config = dict(
    num_hidden_layers=9,
    hidden_size=512,
    num_attention_heads=8,
    num_key_value_heads=8,
    head_dim=64,
    intermediate_size=3072,
    vocab_size=8192,
    hidden_act='swiglu',
    norm='rmsnorm',
    norm_place='out',
    norm_eps=1e-06,
    positions='rope',
    rope_theta=10000.0,
    rope_fraction=1.0,
    qk_norm=True,
    attn_scale=0.125,
    bias='none',
    tie_word_embeddings=False,
    parallel_block=False,
    init='normal',
    init_std_qkv=0.0303,
    init_std_o=0.00714,
    init_std_up=0.0303,
    init_std_down=0.00714,
    optimizer='soap_variant',
    learning_rate=0.00531,
    lr_mult_qkv=0.4,
    beta1=0.95,
    beta2=0.95,
    lr_head=0.0105,
    max_grad_norm=2.0,
    warmup_steps=69,
    schedule='wsd',
    decay_fraction=0.916,
    decay_shape='linear',
    final_lr_fraction=0.0,
    batch_tokens=131072,
    max_seq_len=512,
    doc_mask=True,
    train_tokens=448800000,
    max_steps=3425,
    dataset='wikipedia_en',
)
Each number is 200 + 40 x the weight over its row's rms, rounded and kept within 0 to 999. Layers, rows and columns count from 0. The size before them is the row's rms in percent of the matrix's.

# gate: layer 3 MLP gate, 3072x512, rms 0.14, rows 1681-1697, columns 448-511
# up: layer 3 MLP up, 3072x512, rms 0.141, rows 1681-1696, columns 448-511
# down: layer 3 MLP down (transposed), 3072x512, rms 0.137, rows 1681-1696, columns 448-511
gate1681,091,175,164,185,225,228,211,198,185,206,235,127,215,172,104,234,62,246,181,237,161,155,194,170,187,212,163,161,238,178,169,192,204,285,256,199,234,207,96,149,178,152,196,189,190,236,248,193,182,140,236,154,293,218,173,239,131,224,114,202,138,210,135,231,188
up1681,090,131,178,232,305,185,188,201,219,167,92,150,185,229,296,185,186,172,136,198,163,166,234,97,184,167,197,210,199,246,179,166,80,234,309,196,247,237,213,254,228,294,279,199,204,261,203,129,222,230,112,191,257,223,164,193,167,257,227,201,246,196,186,197,193
down1681,097,190,152,154,221,258,231,208,190,203,172,220,166,157,257,235,169,202,230,188,236,207,184,247,256,244,188,162,180,186,187,243,287,115,216,200,182,230,117,110,248,195,158,182,193,148,241,193,246,181,183,107,286,193,203,236,249,281,70,156,185,192,157,190,189
gate1682,093,223,320,134,196,231,143,226,171,227,261,188,148,200,143,239,175,231,204,215,147,237,183,245,144,158,210,180,249,153,179,185,216,111,255,225,93,241,150,170,214,238,171,183,102,194,227,231,216,184,227,157,241,179,254,216,269,119,174,215,202,193,155,142,167
up1682,098,183,175,119,192,209,167,175,145,247,157,148,192,194,166,210,218,221,203,171,266,138,153,160,187,242,141,122,259,219,184,246,194,192,194,204,223,196,198,142,108,190,177,187,190,235,189,223,145,216,198,189,183,165,254,151,158,145,187,164,244,209,213,187,254
down1682,102,175,186,206,194,223,180,243,196,204,140,229,195,132,194,125,236,198,224,201,179,132,251,217,273,245,163,197,168,174,187,258,248,264,98,189,213,183,216,244,222,265,195,173,174,181,220,163,139,195,157,161,231,262,161,205,289,193,231,237,172,190,169,232,208
gate1683,104,186,179,220,224,287,255,201,195,142,184,215,163,134,195,218,196,174,245,255,203,220,234,154,201,195,143,144,217,217,195,178,206,209,313,191,205,232,128,209,178,245,187,270,135,160,180,270,164,174,159,213,157,171,140,200,231,168,254,170,221,256,237,195,218
up1683,105,121,100,198,226,141,206,170,175,204,182,115,218,208,175,144,201,195,224,221,214,153,238,236,162,168,209,199,222,278,170,196,143,158,184,250,152,197,195,154,172,199,210,177,237,212,180,257,158,174,174,166,193,244,196,235,239,198,164,252,180,199,225,226,173
down1683,102,242,193,206,182,184,251,219,171,141,205,200,257,293,209,248,248,146,195,227,221,226,252,223,244,179,241,251,223,254,201,198,158,171,130,210,214,225,178,194,268,181,246,214,202,163,165,186,159,276,227,191,194,195,207,139,166,222,250,140,244,204,183,203,326
gate1684,105,163,117,172,271,202,283,228,185,179,203,243,262,189,197,190,234,192,205,181,161,223,213,193,173,220,183,175,234,261,183,203,182,219,180,214,158,172,225,276,250,199,248,276,143,189,237,177,165,191,178,187,175,228,135,220,217,206,243,159,132,208,191,197,138
up1684,100,289,171,215,181,260,232,235,257,200,154,173,199,204,215,273,146,129,167,247,196,153,185,289,198,186,198,191,197,230,188,156,224,200,138,256,172,213,232,189,223,254,203,134,249,178,231,169,210,263,149,178,252,135,248,201,255,178,236,257,234,124,207,214,189
down1684,100,124,210,200,199,197,122,142,204,164,181,193,187,187,200,185,140,260,234,226,173,262,212,228,229,211,206,234,227,136,160,201,244,158,192,216,169,150,231,145,200,166,227,171,223,179,235,199,217,133,277,268,192,248,194,206,164,210,220,259,245,232,261,132,255
gate1685,107,140,197,250,148,228,224,259,162,244,238,181,210,222,223,191,184,235,213,219,205,105,216,216,245,168,196,195,194,181,254,144,101,122,149,168,206,227,210,237,227,171,177,206,118,149,203,215,200,234,203,192,167,168,201,208,209,161,182,217,231,179,180,190,208
up1685,106,242,120,169,217,291,191,127,248,158,154,205,170,252,209,181,247,192,222,271,206,267,190,179,145,169,141,187,223,191,193,181,197,261,274,257,212,263,163,106,177,194,202,204,258,266,224,247,243,141,206,178,229,300,282,196,208,203,171,212,186,167,223,269,207
down1685,102,143,150,90,135,202,244,175,218,223,243,194,233,185,244,287,199,145,182,205,205,234,138,272,199,141,223,118,185,202,161,234,238,230,243,241,228,153,253,180,158,220,138,199,225,239,223,185,177,127,211,213,217,178,152,247,156,142,207,168,231,236,142,140,186
gate1686,101,219,170,218,251,144,189,195,158,150,144,162,153,208,195,184,182,185,193,206,231,110,176,121,244,211,224,174,177,199,249,322,177,160,246,173,152,195,224,265,129,187,210,218,186,128,225,149,189,184,269,233,128,245,179,262,140,179,192,244,215,84,220,250,208
up1686,097,256,175,198,190,247,224,216,162,211,174,210,224,198,165,143,160,201,191,275,258,201,172,169,234,212,186,184,304,207,274,244,186,167,188,256,242,251,194,204,235,152,267,168,236,175,222,183,247,203,195,227,146,191,198,189,198,219,241,223,136,216,210,183,197
down1686,100,150,116,204,214,148,198,223,213,247,250,200,232,218,171,210,243,155,185,261,151,200,259,183,171,194,181,199,220,173,145,165,225,228,168,287,171,225,232,232,234,204,206,221,188,233,243,208,125,288,225,231,199,219,179,185,189,187,171,193,224,180,146,196,169
gate1687,093,197,198,176,235,214,209,120,181,241,261,212,208,142,180,162,137,171,201,176,125,234,211,249,280,154,166,155,237,219,192,183,236,223,171,149,195,231,177,134,197,217,150,213,216,211,182,298,200,227,176,169,228,213,217,232,249,229,267,181,155,214,195,269,158
up1687,094,232,164,147,253,234,191,202,255,205,212,184,237,200,190,274,202,239,216,209,179,250,220,189,250,183,232,248,219,143,211,229,252,235,179,261,140,241,168,162,199,164,172,182,239,261,179,115,248,233,183,236,238,201,147,241,171,166,182,118,162,193,193,215,237
down1687,098,177,175,225,224,158,215,179,269,244,168,162,157,186,209,198,183,252,298,190,260,99,199,241,194,163,160,172,252,232,178,152,240,236,202,220,210,210,119,190,178,252,225,156,178,217,201,213,234,226,165,215,226,250,255,168,227,209,248,151,290,210,203,177,206
gate1688,093,267,141,208,304,215,198,255,140,245,211,220,287,208,186,207,128,202,229,248,134,220,206,171,209,241,190,146,156,225,180,232,214,266,195,204,150,236,165,193,204,246,194,219,225,166,181,184,157,255,250,279,229,246,219,146,222,166,217,194,261,194,285,203,193
up1688,096,220,226,184,209,261,221,241,223,160,149,186,264,199,168,242,221,282,166,175,130,187,195,213,181,203,211,216,232,141,215,153,223,142,228,237,185,177,201,140,253,211,139,207,249,228,209,252,245,191,190,155,183,159,139,182,265,195,171,171,196,180,174,162,228
down1688,100,157,156,207,165,172,198,83,179,213,189,155,194,207,238,188,197,209,210,157,221,205,216,210,237,192,182,214,171,208,132,173,220,166,106,177,218,167,188,185,202,235,173,200,204,221,206,208,205,142,144,172,224,104,189,118,238,223,150,206,206,205,228,163,137
gate1689,101,190,154,167,189,133,185,202,207,261,211,198,190,242,154,183,206,281,178,249,182,215,227,232,158,176,209,129,175,141,154,213,226,307,167,191,192,137,256,158,234,144,238,241,169,200,169,218,203,208,180,195,171,195,286,203,238,168,206,150,214,225,207,213,194
up1689,101,254,187,141,251,249,149,152,135,162,144,209,160,184,147,164,255,223,140,189,165,149,173,169,210,181,181,241,167,266,147,196,154,212,177,203,226,82,211,241,139,187,164,273,200,195,170,156,219,241,223,202,195,173,187,177,218,242,184,213,168,260,282,234,299
down1689,099,224,196,230,289,128,209,195,246,201,232,150,226,193,226,228,210,169,264,205,238,224,171,169,236,111,215,188,140,163,241,221,310,230,212,242,189,173,246,229,215,220,178,147,221,196,238,246,173,219,202,204,216,197,228,201,246,185,240,170,277,189,232,154,177
gate1690,110,211,197,203,169,152,151,197,101,198,209,214,145,229,169,190,143,167,245,262,236,221,192,171,215,175,185,150,224,243,211,268,197,138,194,245,266,169,196,185,88,167,122,231,206,209,225,192,232,192,202,168,191,197,169,205,212,121,166,279,196,261,175,228,237
up1690,110,187,170,193,201,271,226,192,201,240,172,260,230,221,182,187,191,220,306,168,177,215,211,226,137,90,244,159,223,174,231,236,167,97,120,291,209,193,172,281,210,185,132,170,184,126,223,216,180,246,214,105,232,239,227,220,205,166,150,231,273,212,246,273,197
down1690,099,201,172,229,227,152,267,261,189,195,156,162,82,222,199,113,205,209,196,169,284,240,185,198,247,229,191,172,290,238,207,201,162,231,180,229,286,222,243,159,171,157,166,211,244,237,258,217,182,209,201,202,185,148,203,200,215,231,248,207,174,197,136,176,158
gate1691,091,158,330,271,291,243,132,249,162,209,185,155,252,212,304,240,245,221,174,184,161,204,196,170,197,234,172,195,220,232,148,196,257,247,188,182,223,195,233,128,210,214,164,196,156,181,219,254,236,191,167,180,243,164,121,225,190,164,203,149,237,220,231,244,256
up1691,096,169,207,230,156,219,181,176,190,128,223,139,276,186,269,167,218,178,248,239,178,156,197,210,202,198,172,239,150,229,210,231,174,151,212,204,138,185,205,176,204,186,269,170,241,118,158,188,200,179,262,175,179,190,209,225,126,135,109,190,180,128,117,207,135
down1691,096,297,194,219,242,225,167,210,124,253,196,208,240,226,176,245,246,224,153,207,155,180,256,211,240,200,145,178,241,223,177,172,229,220,174,185,234,189,234,195,194,279,197,214,203,258,209,196,241,163,107,218,183,231,235,168,227,218,238,242,238,220,246,240,236
gate1692,095,190,157,236,118,193,193,161,198,180,199,198,165,237,182,278,157,125,227,183,199,224,268,227,248,170,327,186,148,132,249,219,223,147,251,228,198,209,259,208,214,209,161,187,186,179,219,163,233,210,238,162,175,183,255,239,240,125,268,156,298,233,221,246,249
up1692,097,202,167,108,174,167,227,216,239,198,210,201,107,173,217,240,215,119,263,227,181,186,252,212,220,201,238,174,184,202,211,230,272,153,207,180,158,215,331,195,238,163,94,283,136,175,135,188,213,200,250,165,222,202,221,223,248,188,233,221,201,259,167,192,243
down1692,102,146,219,177,218,200,168,174,211,180,235,133,296,195,261,101,225,112,206,171,157,226,179,161,152,184,112,213,216,205,194,206,146,275,181,222,177,175,268,148,206,234,222,249,163,231,181,158,208,129,165,223,214,206,267,222,229,224,273,174,167,197,202,168,157
gate1693,106,267,192,184,172,159,203,159,136,230,192,217,261,181,214,138,257,284,196,118,172,227,254,188,203,200,181,125,201,196,213,195,205,213,157,221,228,170,181,176,181,232,253,170,235,194,162,178,203,197,189,166,212,251,232,194,198,143,169,207,221,243,217,163,239
up1693,098,142,136,238,162,190,262,227,146,220,162,265,134,258,199,158,256,169,219,222,243,221,122,162,251,151,170,224,185,182,175,193,168,219,221,188,283,151,276,186,184,186,204,181,223,141,162,172,235,178,134,203,229,191,205,210,160,313,268,148,225,210,162,221,225
down1693,100,201,199,171,206,186,184,195,159,222,294,147,170,204,162,256,241,203,141,240,163,190,299,194,193,218,250,155,229,141,206,202,244,255,268,174,191,212,188,156,189,263,207,189,142,152,211,266,209,218,187,220,243,218,189,249,186,175,147,191,213,192,223,220,173
gate1694,099,204,198,235,273,122,220,202,203,231,261,176,199,139,171,183,210,148,210,242,164,209,256,225,219,157,239,176,208,176,198,203,184,228,202,162,202,175,207,296,160,165,199,213,258,168,205,218,221,199,155,252,148,242,196,155,154,154,234,155,186,185,124,227,242
up1694,100,124,215,258,215,209,229,245,175,177,154,194,150,187,134,227,257,107,220,230,198,242,293,249,247,231,125,205,140,242,198,116,207,159,180,201,150,213,137,150,168,219,163,281,219,169,165,143,286,173,204,162,231,199,249,234,201,189,192,220,185,172,166,183,191
down1694,097,223,182,159,248,165,193,162,174,195,166,208,141,176,244,139,246,243,246,128,225,216,155,202,197,220,109,231,260,183,211,226,183,244,181,178,182,170,221,112,201,186,168,197,176,260,165,205,296,182,200,176,200,171,141,272,177,233,250,146,199,251,218,203,158
gate1695,097,211,266,199,203,237,193,201,151,236,140,131,173,218,153,196,170,277,190,204,167,174,178,141,211,182,236,235,198,179,240,253,224,242,206,203,226,103,188,193,190,170,158,275,189,249,174,256,170,257,219,189,94,182,167,214,170,163,223,235,164,249,203,124,194
up1695,098,222,211,182,231,267,203,228,207,203,153,183,173,195,150,185,190,230,211,202,278,146,186,113,278,158,194,257,268,209,221,202,244,209,289,201,164,201,216,265,131,183,174,210,230,174,242,211,178,189,205,179,317,164,195,189,174,147,127,199,199,218,213,168,274
down1695,102,160,195,193,227,194,86,183,213,195,261,299,132,254,212,225,182,175,200,244,129,179,195,218,211,232,224,202,175,224,219,179,176,211,244,143,162,204,154,149,207,196,169,301,221,211,201,126,286,236,257,149,184,207,149,196,249,168,239,155,234,144,242,214,143
gate1696,108,214,94,221,228,188,246,227,228,192,247,168,165,150,280,255,177,184,206,179,191,162,193,204,229,149,205,259,188,212,193,168,128,215,246,217,227,204,200,210,204,179,213,218,210,159,240,209,156,187,232,174,163,223,122,180,180,174,199,267,198,112,205,169,264
up1696,102,183,192,253,181,225,137,177,228,165,231,173,235,200,183,112,201,211,187,215,176,245,272,187,181,232,265,170,174,238,206,174,235,224,188,128,188,204,242,164,209,223,191,260,231,140,126,212,288,138,256,236,234,188,266,173,181,178,256,186,162,244,224,182,213
down1696,101,258,126,143,246,248,198,184,188,245,135,239,149,199,253,272,163,209,186,135,199,205,122,163,163,201,217,211,220,138,223,199,201,152,214,148,255,277,137,226,197,240,211,194,145,240,196,223,174,277,119,184,147,219,198,223,197,160,145,240,265,218,238,161,167
gate1697,105,236,241,266,260,166,141,212,173,192,210,199,212,177,201,238,166,158,186,170,211,99,162,269,159,221,215,116,222,230,188,174,157,255,171,162,285,184,214,187,175,160,227,206,220,144,235,182,219,193,186,128,171,178,161,124,142,249,183,244,208,201,260,193,148